Weights of a small transformer language model.
Size: 10 layers, width 192, MLP 576 squared ReLU, 6.4M parameters.
Architecture: rotary positions, untied embeddings.
Training: a variant of SOAP for these matrices, 2796 steps.
Each number is 128 + 32 x the weight over the matrix's rms, rounded and kept within 0 to 255. Layers, rows and columns count from 0. Numbers have three digits each.

# layer 3 MLP up, 576x192, rms 0.252, rows 101-245, columns 0-95
114106054124112095119126157134092117090126141098148135165105096120114112106118128087089130092128096094114126143124121139165127205084147136159118098119143080105151117108163132141137157127144145167116133118153114194138166101145148092190140119105136135119150143083118152159101108149133137083
105167154166143098124059124141136179173130135124093177082098131150145105103081153166098073074138165143183146146070154108100141111134147067108106127182158142143125125115141109159138088120140155107175154124081147152090142144068165156136117173116116159166175102080188179161103144122156136166
172140135161085150099088135127152139114125186119081147131102159141141124150058171151066060182116131150116089128151132144073158179063088114141142195159107126107104144172148159087125110122142153122092054128083070099141104086067202066146140114059147120146102170230130114132130116144163098135
099140131171085132176155091085181111118102137130100118120214131085163190148127118105144091116131115125068140114122138120144115113115113133104107116157131151151133109111109181073099122168147144081138075089118217102170121210119129085106107142109156102131121125139140121087087158092158160096
152093169183126088101168148109128108127146128120102088112142188078158058130119105160083139113111138113122078120174134115144102088116122099173126149164107132145148120090155166107115154086098117100139110100149123150085111113091135067081131165085141128166160133117166120178094138165117132137
106126166141147114102149107067075158133130102119130150115182162124095114139128140143154148081088088097092152155134140156131185072133117118140088143102082112162109124122154160080090128145153135137124107145170111125077061099176106122155090102130117139156098134106114087162128135104125139170
121130141105101139154094087150124192128181111127120181086146109137060070102087093124127136126121147124106163111108068140126070127106087115153139142162119098131146094120111201092134163127049111158135126161143163130133157117120114133118091126165067125141087143125167120110153135155162134129
199138158115089117042103095166118154098134148078099089104106159124133089175112111047094107146131082110063167160113066144099203162118136143176122152096123141118108123162065146169128148162120148148182129190164205130093168127103129092072179146127121129106085077076138123158137142089135142162
147105164112161199137140042129136113129132090066167068097106128099064177139097107116093172125074071143162074103133099101107172165057079157129105096118185105135138137034103116114112155093146127099177172053105090123117199130120105166084149133115140107096109095124093139089139153140056124139
185117138076101153078097149094074114175132099098151159073146127177093123166136161099138161144109137155081147095103137129100138135076145120101123105118164091136177176147144122174129108168166132121118127125202112089186138112094152154137173147133149148063028115153130137139138123111128115122
057123092165140114072160171082115123124086137141103113151076118079147083125207098138145110082137184095094116094080147090136129123142159112066136047126116114196150143082146114120079109077078167165118096110187101154142188098100161122147133121128119108140207119133124108089099114124138150088
083143105147138109068075150158164165122146101096175126113133090149204135116118094123114120065100078143147086139119095154125180151179125133114102174087141139099127140164143127113099166155043152142185150149136141073112148130106117162150130137181099096095148175108158190148077112176172165157
086146131078153134125143131141129111129090089103172155173118117076156117093067122167153119164168139074116093123131146103079147102177096135165085062080142109149128158113137134125166144056126118102149119113102030169121153189115110166165178139154165100071134115141131105081085127103136148140
148113147145120098069132100146131160148127120173156099135105103121120129123184117069117162076125143132120107158138158109144075102049089148105044137114117171136081100140160191161163095105108165142130087125117131114163064159146155077190130130075106084057117120182115140047135076102114050150
213113151109144148117134156089146078127129104140125147068116159111091153129134158138180175132103113162110135170198124136160105069143140103138161109128153118120115069204150168134128114185156083106231100108155158098128115056213132204101087176123210124146116108102198055073057095112130136078
141072159097058089140140113110107126142116107133103142190088126093131132138091142115092108126132180136112131114168125102150144137187132056196166155090118104080170160167122149121060110095166061114102113127159109159111100115115131145094137134155130128134117187148171144067107131161152092153
150148156140151102150115152120123115122150103135182158108138118126121137159130112190133117101137143145177114126154162149124084073073132105106133092090091114133119130117150168170172106093059176129125113114175100135192157028135109159170144139122132142116110110110168166102133134145136104128
124121104089148132151088200091096138102202142115101183112117131102170125140115111129113121152094158122225134150120153123125150117142096139141111134121085107142173135136075131170111147111118133141161146078125086090155092130127095101184096122130156142153137159116130181164116140095153085118
139113085158119109190163083111134148165123106077113142127125133140191129108082126126123116119086145146116109153099161122201122146143164161186176123145116147117163142184159128146112143068071083143186140170108139129093120045045114118152150116099149049116155197182127197153145101140059143134
090176108073123112151177137097151148110074086084118125118152132112187135150165116145010093172175149113099104137105128077131129157123143108095163140147113075106149090135153112076182100155105185074066090164160132096142088117154028144121179139135118107176128153083168150073157163130094184171
137160130153150172118146101110130129133200152126097187085126143144121105129129150161141120108086199146097100124110093133129125149145100050164145079119153106132080142132128138127052117094081139128110082102090142107175171058142104117135115155120121094102112071110109105091099127166106131126
103151147034221109117117131145142146107147085103163073145165155129197088142121099095147116140146101127102076103138138058114117096113193154132116161150129111129070075186105117100099144137087146133163171137143126180111105131126109137197112164099157147064107079096143145080108174132154142106
156137099113118135120186075064122113130082117161099086142179145098173136084171108128111165135156114150079143134121136142087133135146104169110127103127083105132081176120157104128119098141105060148104138096128181148172058134087143101146183158161128156109087095197184110150136200180043119089
120167149181120181142177105141165067162160119063151148124103156111117108141073131130188165128129080140103110151138096091087116164135134140115082086150112143133116181107112139112108117163094104087069117103097094177106059120153138127181091148126156195156105071106140127099059094180115105111
075141186136136144099171208126118149123155159135094107099145160088124134145084102114087119160172166119100117125136150173061157158161100110137163105135126110159125125154165104089190128134053091131068121148115134099164131121129128137072131147049115145135139117150144118057140138157125140153
089137167079133181120093096167184113158119110117097114112129111105089134131156165149079124177127150111118118146165115140110133142130111097148080110142127140115141102120076084116085100127120089137055186141142139108167115156155052074129144104129119078094075084146202092108157104135094148117
122132122170130158100084135129133158130123129131126120163116154132135119150146166113143119149128115081160154135165111214118081128070100183128077115099145208161091077085105171131100135107140103082084120127132111097119149119110078079188112113115113142142157138093131083051133142141120128124
141119151168126120132155151137091089135101113121117162098114147079152154106101148132130153185112116162073152128142128093101132167119126137129133138120141039119143095111108135095158134181121138181190116164159143076148125147084161106091169135138168169119106090135174142072115110099153145123
138138146115103081073134092120129136155195104141164076148088147103098148151111072154138055098098082164110138083108132116142085186132159107159117179142138147151148119138138149115214120131108143120119116091151124083190161143160138120122029163166135165115065139142233128139131125122133167129
141164181101180111129114117226086111087129128136114192101127110113101123193123129148098065100181100133118126105145129146138147173086109146122129064142126162149107093103159133148060139105158140110148105077091192113055148132091161133167114111088105034233119128123146169124122115118133135103
155194139115156131129089206141121128156179147116150170128141123096099072141115118152149139186122127062157110142087144143087060086143092072148083151173151106122133060137133124141197171149147119066162138136104173060130132144108080138112091082152077126116132084168143160119093140121156081092
152202126089129078147141177117087029118133162147128138124124116168100199100125136084143061122172191119135134149143155155148123131143133132144150119130108189127164122221149104157107185143145144145100111158168142096102129138141118142080079125095069074115100132141119122093214070133138099094
144133086111162132093133183172145092069098117116129103092218104111090158148088095131129113119103153139111135125121105090165134117108116100151153151047131113118071122148163106161076143092077068152104070151102118171125171109110082156131078136172124132118134112124109230164152127161083133179
090140170165143155156068168087165207176078151142121119099148092121118138215103124153115167097103132149090152140155142161099169099083159095127153164130095114133145123138129157174127098109070124115106125143132131154159062125055131150068124116076122111167101106116115153133130168119097143102
097144123138182113076115132152105125122157124054155169178107139159165118090142133134140116150122107140111118091136108068166119141080114109075145151118140097112104138164151085115190189135094104122192137129085115091133159156122180071150132062134124070130187140109110190068094125095188096133
064167182165126074118122173133115106089043092167176147085152094151149151138145111118101099131158092090131128117131132129079152152133121124152136083112121170166138146145090130166190144150100123173099148119129099113121154195114098150119087110106198116111163107112146137062125156161098169111
182156176155151142089085112144092161108118142097116129117162184119066116084129085132101141156094109187125095068113136097110150138121160104158119147134137112152075167169146133137134106162169137106204104126145124076107104143102102048116068134141098103101094101200105137160067169136131140075
096126146099080191093083072143101111153125156101134055123123139155173088121113123162125162133115105084110138111125174137093115141164120140135194112134096098117183090113059133102074190108029140134072160120160139097119135109125141130202151149174134141108075143139079145113099134089177163079
145142156104148174118103164146158123157140144130137104092107125141094099136121136127097160144151103125141093104145144179094094191112104215108102161133126176146107136148109135096198108116182095159177144139142161198113132133190155190125150106083153162154132184103143111134137165192143120082
060132132151092133096114137134076116127155117067202137109129110138108150112149122156090124155133159109129146110117165151101085092150156097156089183131166115137123106188144163106153134125116135135130128104090147084094100081129117149137163098120109127139151095080154130105107125193124175127
186124133110159128193162118097101068119104142125133115094108064150153155226121167092115128110104107128118166088133090161119130139135132099147160122135124122162111135206127111220142204168110130088151149198143115149075136154157179139149110111097134177109115093183162147137195145118147147133
112152115128149148112119145132125188122156122122144150123081100090115137164195110110112139171124172096165116170134138067102165149127172104115145170136170071119150142126108105151086098136112151139146121142174149169124120165113161127079124104125172147127112171122082110129134083155081140114
094133136128089086101127179118206064113133108165155178122108173085180175127152139103110122085091162087083138176145167095100121131064137119132116102084121099120085199130107133145174105125147102088150122171087074144066188128108128100113110133073195162080131182165094070111138201149176126073
114123119149110175115098068180107115142105105139153124121142092131108077120142149144123194127162134112129181116117153159166106109128053173217164128090067139141137118123107117115107071085170114099132154145112086063144125138148100117153127184110094149111140066138127110118109152114173134182
131077172115151142106094165145139102162066125094137072090123127128146163132191165069129116146142093135181148111079116123078092174118159131147085092110191083113150146158131125129169160137155165129138102114115107115092092131105108121119131114113145137074111192130117105131131157091221136117
171147112090152173120164076177106139129118144177125164111089038120051077157169111122190202098132113196110099168175179136124179153158130140154096076111148125166096120156114097152187068157087134121115088074118103105068126130175124124158112081136136185098101150116140138109162137139101129104
170146154144103129153153135139177103084196152051117179060121186147158174133133102132079093140168103136135100173134219103142132102080182145109112128096097115124090136158107111116114120106092131144154120150075129122124100100192098150167114128084088157127153094109068091115158117118179098100
159138178124139153100105153112080166062128130175183163138066076127131087121104102150124093141067189165127140125063164080114069073065149103095101140067108132135133123151124142114152107098105094142146124115123116140143103097124122133198122164123117122132165140141113160048141164151164123176
155143149129114121147146129126090152109098151178067127156091106135099141123122137119123093146180144115109187118080168115174095151066111185174066093145126127150083142116111164131133088107115162131090155106133153157179188118148160162129128166124131112095158064120153196074116165187196160157
117157148145103149119091133106192061160109179176132104054132188149152086111168173099157170157140093175098137185086087136123065057101141132152122128095106144131132138129148145137185109148077134120106161076087163076087120132189136136108137126119137132151124165124096174140118117185143171126
120126112149134178137093132091100143157134133106184157143164137104173096129170104137157059172159151118148119113102127152149127117123115130148148141094188142114087145156113089105128132136105110130132135211119110121111151120087095115102138084062119126175160142131169146180111095192149135122
170130118153172138141158139140128090166113098107123110094172122154159163095089084114168136139144140112158139080155156154126106150126178103079098129154127132129149050082123103148107072190148106180130126082126099106041115134096155118111107154129108134176109216199146117098062128130120104174
147157085120165142142197120104131163132141150096070067152113186121104135128155128154113055107146125146134142091145112122086084091148157130124141115046084088142088112129128104135081167153176153098097186129137131090142102147133143115163121154084112101150110106139148131184098149149119157172
180144106121115127142159156133130095135081132096087095080175205132126133121098147126096158159109114153123121110148104132181205140095150112163129079136129090114096080173136135128093128118079175098153109135089160161118096093103134165133092069176122097131102143110153115125099141082108084117
114165112147149147073159200196130059129130049118129137127168144102106103164074119124135100091118044131134114171124152161155061145113166054163120115179109152143140122119111137116128130142176181113155155058060086088145142115159172121158154155076091083138069150065123125073137127095099145143
126125122137100133122139145168139116176140070129070094151152115101180112139160136115145184163217110131055171088182160124167169098130143131149144132166146094133144072129136121100165125095097192178148123135153151091039089157160087183131086090123118120138111113073146090096073201157156185171
153133126148126101082162111175127164152120142124144108124169153088111156143138164082132148055122091186079108152087125157145076136115134116146183095072102108124104111124116151172144168132111080145095080163078153158182166124116184126114169128123163154167102133100111135118083064080174149138
164123071123131136166134155097162106171138132135098087131144170128141129150107123118117098115064151137190209103097087093198177108188096121121198129132117137135156087185020083078141094112132131184110103125138104070128192138100077116141091137177067124075134154099166069081118101159134156102
135162088155150141182126205140078162131195110079152119151109114091167142129161142136171112108176157153191061151143158127125126101146177172118164088142117150148108154109107147108109129108103149170100067104138142079130167121135099103160076188211176131147173125118140135147135089178160116097
212131121093145147129175164124152184106128110152195165131121142116165122163133162117108109147102085178165154140098154187136140147189146095142172128071095089119158103131134134154158091120117146166153126176167165168157131113151202118189123093177168154159154093110147029101112141098134144128
090092067074125130104133118112132177167109145182149165102137118088104082114119058105087092190139150182140125118153168142185144122096115070170166096122082077111152125114077099146071153086100097145136108166159103135148160100198089185116160126120133059153040128165128147126097120166142111080
138151147144191151114094121091119101129139127169128089084104148157102166154121101091168133133122137109107173080143143180140174138146152124108110153224114172133080107156184143121128140131117106100142122115148102101150118125132146159111145130110178148100097125078167091091114072143110093137
132182133147107201124148104137098191121152156150173113170142135103144110077141150129139114105174119115143167148112099165103114136097142150142083121144128125118157095124093190138119142109080113061122185125120091089168144181123129081203100115143087134130171102126116103091100110125121198101
146120149184109143117099187136162148124100135115106147174145101144036157110074093130137144142153206115063128103136132103124066101104111154127157121109096056155160129140140156137111121152104084131105151083077174148118149183151133121139066154092107146106109168162125106143079127132158117138
085137125158048110186099117133162101143156078137147166114088124116197164139109190165147207167144092167097136090122119110115107113109130114123183159045085150142129118141128076128136076114145101160103151169146166160142113117171158106122157131125094099145082120064150123145125145179221147195
135185157096157152150123143084099126129077059119104129094095094107137020151113132092145084161192103164072129146118174096171059093149168119120122157187159135136155068147119183155124161183090126098093115112118178157142101143157093175115115107147103136070056028083159164137159102131134133082
126136107125194097110119104177130113150171100097132096150140052100156114168102095068118107102139102109103127163166101174185142181154063148105172156144151150123063154151106117082177224125114102050140094132175158158188176123113096095128079121162141087147142199164092131066149085138120135136
116122108159175113106152117129150154141143123122109149141169106109161132135140088109159182118164128094136128122136157141071083109099135090174122148106088125125132155140125144167111140095171141158131128074177121096085107128195119124120149162164178118160133144134136181081117126114137187139
132114090158165189149127136129207140185183135056138129128145108138115164110091071162186119101156133135097135099135079108116079132192116176132092128165120201136138147160156055150166161187081156106160135105086105175124135155137160175122139110103144167123170093118108116175142087136145109103
137097138140102158125092105149042133130141143123159128131196141131134161146160124098159050145117113174119133108180096139101085145129165109186106081110193101142167161185118148152153163140164120127128139110103081108127124100116163155136120130050090126195140159155135146103149091171178121147
134091135126125152134055112150132113125158157110120145146160116134159100145174116122094155123191095104118136120171101168082101087160132124124080108153118126164126111138116115073116071155077179114153133125077154165128052124126143136115085140122083079126132115072148178085124154152144113105
122198170150107166098153137107138086154066127168170150095133184149138137083124187183090123107148099150107187143097126121148127092144156105146099113143191111155148099094125113061123125108089121139150153138134126142138156158100126160055094112075174089161166068074130131142131144159143100200
193125101110098122097149059141159084169155147110149133103094046144133123067073187088137177095166065157132162170091154136186218108116119143154113129095137110107149102158120108136169178130114114154093135160084128097178114135088236141128129113120168165072121131149180151144154120115129129123
140137156144141160082162133203110218160152162138133089112161142124144146136086075121117144149086165119124098099122153068070152079145126107170162135141055169177106111156122085135109151114153139030194136170187124128072153119122094113159129202122089115133164184107176098081093079085111145139
122125170184145180105199083143102116111115104133119102145157133133064202102110102165147093150150117100147129166107150113142132176110135173159034109157141131163198094098120194079110124130159133191163090071102141151116152119140136146158168163138092119153198145054114113126096118100115090133
130175152101101120108100094076143148160127147151117151108097091151102115146084169102135147123168190155104133120157154145079167116154073116132121104106099156110166167104121134117106122119148117149123148155120153140132176175070082126173147097125140082156103135126148131161179201166103175115
152138132101174148101093141162187121117105113083115150130096154095130135092127086091126164115160103117119157087100086112107178137140141088125176174140101081091130115212110140102124187134122116116185145097149128124126097084130086161137167100089115129158120155129137093140124143104142146111
135156167114061138167105049094146124150060138146190082174134138087114102089044153119125123125130157126118154119098146150168129143154183110070094154181094121149110084162132136118166108150102139103088058109143095156131118145164106180105070078081188097118130157103127139119086120079080114134
185138131125133108146135167153124137125146090119182147078141124165100131125114069125099112132124158178136188071096188092061141163139096134131175106122154161152104070156109098172096158123102130161110126169124153172157200090124129105118117084143160167157160204126109126092176201136132160109
148141115099150117167132119082159169132168139130182120101185123121129124131117081104142065166149124139137096132071072193184126163138165080121158103123102132142078137170157118149152092130158131113140132124106104143108116158104125132116136170078145115109085088112204126169142079108105152149
118157112154113136112070076193143064165112137085120159160099178104096143097103152085089086112173136094165101091109124133153074106103083093104133147135095117154126093070169144099144150127145098109136178134120114102110146213137147123199144051059089112090160187109181085120121076089114111052
080144131140089117118100093119167182096137144135237139131170114127115124119086124145172177145141153158145164033183180162089157088166169137156130076116152113163183147091174103129154151151116136124105149115090103144152195079147121130139115149096114095127164106152148136040095104120120188142
092115126150159117115091133122196101128140126130155124130120139125102135108192164157154134123116127127180145110133142095117165144129176112205105131157077173096152102122147088187131082138104106113130087111121129091139150111084176081088126090179177073124110174191118111138149144128106162138
129144132090077092132151090147195097123149043109099072158157123133130133152084074123124154081102113121085160097177072126109115133162136107146211120173103109124172083108123102149130144141110145124074099063081130054153084054156138134109167129081095144122142152165177126093178148152116163128
079114132107083095207127164072125120099147109142135153109148140142124151125114129130083113197093111129095170128119153173112101081097139121147151200183099054148084143098099133125059117099175152092104127109170134127106111162159154149130172067117080117154100135128147176121099131132160152090
150172139173087114129136127121082165128164105124147125073128098096127097119114108104125125129171132142104144105058147149121136142110080120121142097168137148134202157102131079132135128178135136092114138131167153121084158116099210093161143116138152123143139144121124154112143098145120139146
133101149094162106100124161117172124144187127098088115192124135101173097105077103113096129125080130150204147114153179106118107096141128112159119051130148176105123127150134114144111132135136094176109135057100140138127190130106070168165134147120174086146104151145138154117127142121120156168
119140106158130150114104149147138108095141151169111120127125191104212150062103126122078126126132211142099145163098100148139196113152133112137110127111142169128100106155064119142108124100161158124110142118128138098112172125142158120070075133203243147133191099141135140175178094121122117104
108127145213115184124176188131146110165146097157130090147159125039107079135127080106119147189174094100079101120150125160219178098160121126127122146109121191152105105176146141124113087108085104130146131099157124113139122136111119139061142125153147110143150125147177144142146092139143143188
118157133174143148090104124155167111122177137102108139124107159132138120125137129166106125178165117132166148091149156126088163061109123136155121209169113125116076144098074168163101180151147104128142155148112155146123058135172145115125092127150148144097075097163153113111139151149067094121
130143085205127107103121113185128110152114205157117094107116222137112179087133102094063120129124155088116131101154134118127112159107191117128076115138098084158110135175068058109133142185134147149080077143063150200166128107102121138094082155076146115144216149142153146079140089168164199152
143123138150111153112153145064122189156193134150111118124182117133109125137148169124137211114089110141062140125069089134127135141101158176119140147063120105157109165154155153080115174142133093145157106131073065152125169207078176147054140108055138102064119148113079072128178118115107094105
172126151118139141130178121059163195140120137128145136167137102089081142125134088151116119123193110133101103118143143028172095066173200137183131174157146091163163125100113196159137094150115086116150122133133166154113138073131106188111114165114142102119143107130078119154136118143120194082
160212091127100097138115152122123183070107201128162137170136152147209169106091193168151145100126063153117119137201103162084130118158159119131205148171155131160199110102151136097112140112082125164139121168122111129167144129118099110106049147200126140088120156095150128102132170113153066093
138127132106140181139069069109125127134186144126149103146089095152096138047114099071128110059167087112148126140127119142120165112097129139082104100178131133136085141163084132139107086193052072130096089129172086120106114155097126093141100138101082124112107087127120171113098188144064116113
118123141158136086118138120122114121156133198093089137173095075096122116167140078110111134145155098135140110120149145139137089138132175090168104120118145149148105136143120165124103129124135219094110093171150143111138157120133170145161169110153116147100123168162117120112113064080158158108
164085158119137149099190132115144165134058186159056122122171195099118134151116088149127113064142129112094174102100101138116133141144079147086057154169071102135141073170048104186087125101153162145058117128163174111095132174140071125115106162124098133146140157121147198062120129091161123163
148114108096104154139097107075072111128046099081124083089104079113120137169132148179123096107059111161103123148115152155187081145075151142102156082117138145164210154148103152150159124057119116145077144214191210095102130123126182092109169127114130154105070109097094145146114154155152124105
103134088141184100183139096080117112131126130117132174136202105167203158142074149117086150097077089114182147142102117118123106153133141127149166141112116095100145106169150133139162143208078111151120136190158082126168149114104148151089103119135129130112124095170129160097188137154134117097
122121113175143123108133134156155096109175185068107144153100125105131061137149105120101150060116154129141133142152100141112092080108139099138129097096121113165097126137108194130159132114122170136174118093164178165120131143142112186082143181147152093165142148119182119142099142103097107138
131174144126128147120090115112108073118133085116184151154121186150101113188136105097131090172103084096148155125053119144128101081119119194144098164123129135171139134118148165128119075152179131145149121208157130167102123139164134189067102107168161171101139146107173088135113159164143076128
147153126105103128119155127118171135182131149131040115132152177096114079087132120072109172146070139197159179119138159151126120163173117075161121124093116111124079114146131114097152119154145080129159137146151090140115123101175084134112119103174175090199143113132110139126160151200118165105
145160144111142145070110144183096112123140127097090147109114150147103107050095117093078082122127134113187167141161110094121076136103160119115095151174085105149105128155135089143137106132136106148153092091142133122139083088110154123148133104166133104148143141120075124198122178083126172099
102120126092157126084141162118142107139111173105150183106177138140111140090139150163168125144092130105130087073096113138091094121067130231139170128153164140164124133149084105094169118133144059138151092135104122179124087156140144149160118101110142109101173121144043121107096136159122135118
134128114140138105151106159141067108109143155127135137116178048192143120097125136157099098117139159151122174127062126115123134144104079123136188158167166139135080140167151176124124147131148146085097117169098096081125125079132167144104109114122069085130136152183117160146095139124204168129
153081149159119156128124084099147126150111182147177132071083096169195144095113170182118102196083136122130130069151128117162176194097077142103110148114121124140131105086207200106139116096178133098174151095132097097159133100101143126122068099131155129161112128159149126093187084144172139131
064140115134148111158059119159188155120078121107125161125166135143100137135109094139202055126097139092126117087112210110191153117108153139142144138103121097117134160076105084151148085082120158127182151223092097192105141128092153136099154139150183081108120072128122111104135079121085125140
158193168121137118150126187122118180144114132122114120158086148105068107161149111149104125187164133123110168176140091159175144128104174061119172131149103073082109164128159148103114089125170096111130114201181115183122094205102124158091112127070155118112160080100085160128097144174093096119
123129149120127139079129111126092139164094179167091125096165129096041132135120064125167106126103107063126143116114102123159093151123093100139101164164180204114151085138098096120125145064131231114125162110106158149104110164149139134145136159112167143129098113114222192180123177060202133162
095139092196132102156101137133166163122169125066148041129120104120154184123135053140110156180150116126148097139103151114086177144123119145142085091144086074109155163135142163142170133100108101170117123099086155069121180167120089150121130154088127138139103136149127128159082135086098128067
089096103144078098124063089100130187123065159123135165147153138108078074148166128119135136096095172026169110168147127130133111139119134124167136141145118163151126098138079132096160135143132130190130145111097116141078155116187183115129112144053118193117135098210110117194159140077126128102
143111104087103120149115134087090189101103136100124132113158135119086147170121168096145173075149121141161114168079138186147124144143150134189174163132177115128101129109163159108069118067122178108094143185114141189093141126092146128149139179162139104117143168056131082101137089078134188136
108111198120178139088130087161121123130167147098146162152089115121133107124128119142103158120121131061102158130141143134070088098152102154102076183124122158173098185145074125126159112115139141125122122114126151084172178188127166122082096135180146118155106099111128090161104094147115151151
104097138117151121146134138125108168118107111134125126059092095093101126102113161115131091152143116121126146060144074101174095127067150144169097144122167086104174087154084106125107150125168126122127127091117116144121129136135075128160108161137124147173140171194071064149161140126141145175
242201070066135099148052112243000022152156255194131129071064107080140165099112044115144188081014049255197153101117233177140150171146077149050160255023147163231170213166058127132129194063228130058169121067124195228047179047120211113012145167168144161082083244173000082150026104080090025142
124114108088139121133136106191117181098163063195065113148129194099167199169106069114050119143098120102080127108162062088147148143124131153139121077122140113135136079153152102133176151121079031081129127083168147175140156111135132196162089136147143128130121102119133107103121117148131105155
151136129104113159109088163184140107085102138124108100167071059131137200133118128059138130121202095143151127112110151171186130160136111184136183143081161184171060084129086134132110171138162148086096098125112109178132131191116133116098152133127135189167122121202110137136166071125167100131
155159091171123158125156134180125148121135136103141170058206163157136076137197182086137204115127045173140100100114137163117086137041125103142095131150145107146120121092030161146176102131143133142089136100164081082157100109119130165176156150123121133126063104181092162165147171123184034073
098137137115125137101145149188183126091151136116134116171107136144126188093181141091137108123090153110095139119118127133123118165127154136061144132085147101130103099136107170116237129165142099085123104130111169107170122171099165160153162112143093154170120106143065080157132111092181167138
155150172116104055183148163132089091103111110098103105141131130133102146113117097059149109126103176074108121081107107143147137113142124117193114109150137114120153144212155137133143159123117139118080160155095190121105129100076103169129140165106159158136105173130132128102108176145193132132
197122169156094150159138101131102174180157191137138065147141081112125117104111112078107146091107168118153112105087130126127160132116072142138151206197127134153076065146136150122115145130147135134100142210096086109186065126125176127143069097122153082094107162135159151105106137102174075122
127141124135124092157110156139142116154191116140141090164120182108184057119130123179159102135128140135120134136164139113109132114135142124161103147143119113120159114095108085149110198098147137125149071113137104126117136158167087144127121164203105096121130134116096180104109162113179114078
167139122103156134091131090081113105149107139173132121142121089142135103122099107144170102130091138133131119091135158115136170067118092112107169093122134137142088100122121096126121117150112135128102142150105121102139180112134091128144148151128210095158149109132132149096113105130111048089
158099120115163131109124147171159116111132149136148150070128113128118157139179161124160128153133081084153114087151114199199136103117159171130188145146182082130170164096114131093136132183126114094102111146154121156141170098108170072121104157121147148108127175150086106085120086085146159126
126127084097156135148184167150122117108139178122122061141124186157097137112123057138125129140163093140183103099087142170100135136121079084138137137128125176135140136112142101122098122129173100124119140126101162150128106122117115084104147081155120122131102030145094064110150242162115083106
118156099099135104053170074135209196126117125190131153041138125120131103121122130153152136085186138149130170108181213189163129078126123107106105093079122112135198082068166077168147131171105113097127093130132112119183152111153170107165118098033103144144137108071080172142120194135152156125
089157074150113111116142161137138097060108137138149070096127102108116159153128146086118087075108187103134142124109153112159156170102118118135145085132112091165061139080055093158121158115148162161102112133150124168125174152180074151116103157130120130106174134152109062112102140135087121156
136125187113151172134132084124109163162177150114147138138173127107091154135134125134132132056132112080113055136162175175184128110113141137169120095102154117118112068119165095057125081132119147173117133043119140115178136096180168120201115170126138106158111163160116184124105107097139129127
095135138135140081048141135111093095148128106086135090174148094116149153083155121159084105090174123150127170107099078172149101129212075082117119125086124162161096194089140154144108165143106064093140112107140103132144120153086170109172168098098152130100131156104128093150133056160112219115
132163119114134109197105094159111116154126142172174134119131107107172149146116116124155177092125090110239173147165152089107121162131143127107112129128130134130115167169102110158158117113108182173140161158082085160073111184092166099136116076124132092158106099128163102177140106127091140049
134103133132184201134149184127121130105093103098123110154099163113117115165142179115108120128159166121128142113127106074103133171165123095105114123096091130133157119198179141188071128111157101159129173040080070148162185128101141095143115105130088159157153088062171153056209187115094170129
098130097100155111107062124156089166139125129149147121174172129084124104156121119130146115178135153158121155178114094132139173119161125053131201117112165072163165097136127074094115114158078095074092159134128111064090090112170082117136120126124171160134155161106123074128122167099112138119
123107160106150142192133138049099107150141142133060172098091066143194168185137146080215128160123137134095140115125120111201113152134142148099153127103161066125119161114106165190088121158108118079123071145133089083138164118123139122091136114133116119130152061176123068154057082204054039118
112115145167197190117099085148115098187149131167090110139097081174098165111173102136103062136104108118143122067161124179075115167113161092077130105121170090120114136114148136129167132124076139123087093117126097101067114130104100055106119146133095120145212107108116086117113132163136078101
099145153143106046138117123154178143148069122151154103063149159122180122071139171139159090115142139076113127178112115142124061100147102168174107143167182110112160128136127124144153201075169110133145174168114130096161119115117165185142128163130107116088175142067142106083098114155153145113
114148121144103113189153162188165146180148146139145101079111130123127085080106117153152108107095103136117115097148104099096155135145122117105094096144136128143101079134146119142174141090157070111126091146147129139094138139097161143186159173096110152154157111153117110124090125185073136132
157117134105175085145112135134113076140163097099169138110120155180204104095128145154101161128139128129137121061131141154143166113204121049167126073113157122144086173137127112106095123162185109133115078063160143107152085125142155103108129131108119127075086130213091115076122187094069088095
138114146106096095093155178082177148174164152133122115062155133150110076103142136136087168081134115126122164144117146147143133124107089113128134066109072058139085149122131119125102125096159151099130139097130107074061094099163075062160131134092148145085096117117146114135101152152078105157
123130160150163170103141144117095142171125174178121145179125136072159138132066110134154161169172098126087099158112077151142121063091105132114152178123117138102084159144096145119135122142144117179133132146108152095075148152118100184166129121110145162189132133105161131085105186132119073091
131097111158122138058153121141130102141114098135139161129156124145144130128125165088103140118133175091129116122130164136138115158102116110129160095175113130133115094179192140129147127109058120192129100139080094142084161071138083084061124118129119135130126166127138146144062153163180133118
119123102169158113116135116113105124119102156090124133072085108105135098131141122210131132080102101101162133146190118144157144080073135051113175145117125089091128163125172109109134106137074175121151130018128173163105091097133149108173087098106153172160121088171117101100089099086117184119
122151104142135127114109084141170083116122142165145119134116109126131097118124151115152087225079172161094107112181115095105120150074102130088156117171184132113150164139094159098136112124188176179108151149160234114168164136144139140117136174174116141128104113115170112116143097128132135139
146120120091149081163114120119137166146084090170124171123080103099157075135156178065159175153185069147104136135171154187086125125126100096164164109188106097141051196141111109101058081211157154195037093115084125165114121123166139123080170153152160118104087073059083099182159127104124102101
124158076148192076094142058120088100180168099105114124159145146127144083153177082074099129061149173130172131087122121063124099199140093097107155108155131155081111196124128106106110128120096148101135071117178103158130119058114152148156157090088198117145151104077131137175112160186096143122
118109174048069105138160162129128105130113100130158115137132111113065123149103127080152113158138130114136181077139090130104076166123167084140173119180153113168160157151104193141159152149130132170167138190121111132128081078176179173073125132090128126179110159122149050108141174139135017067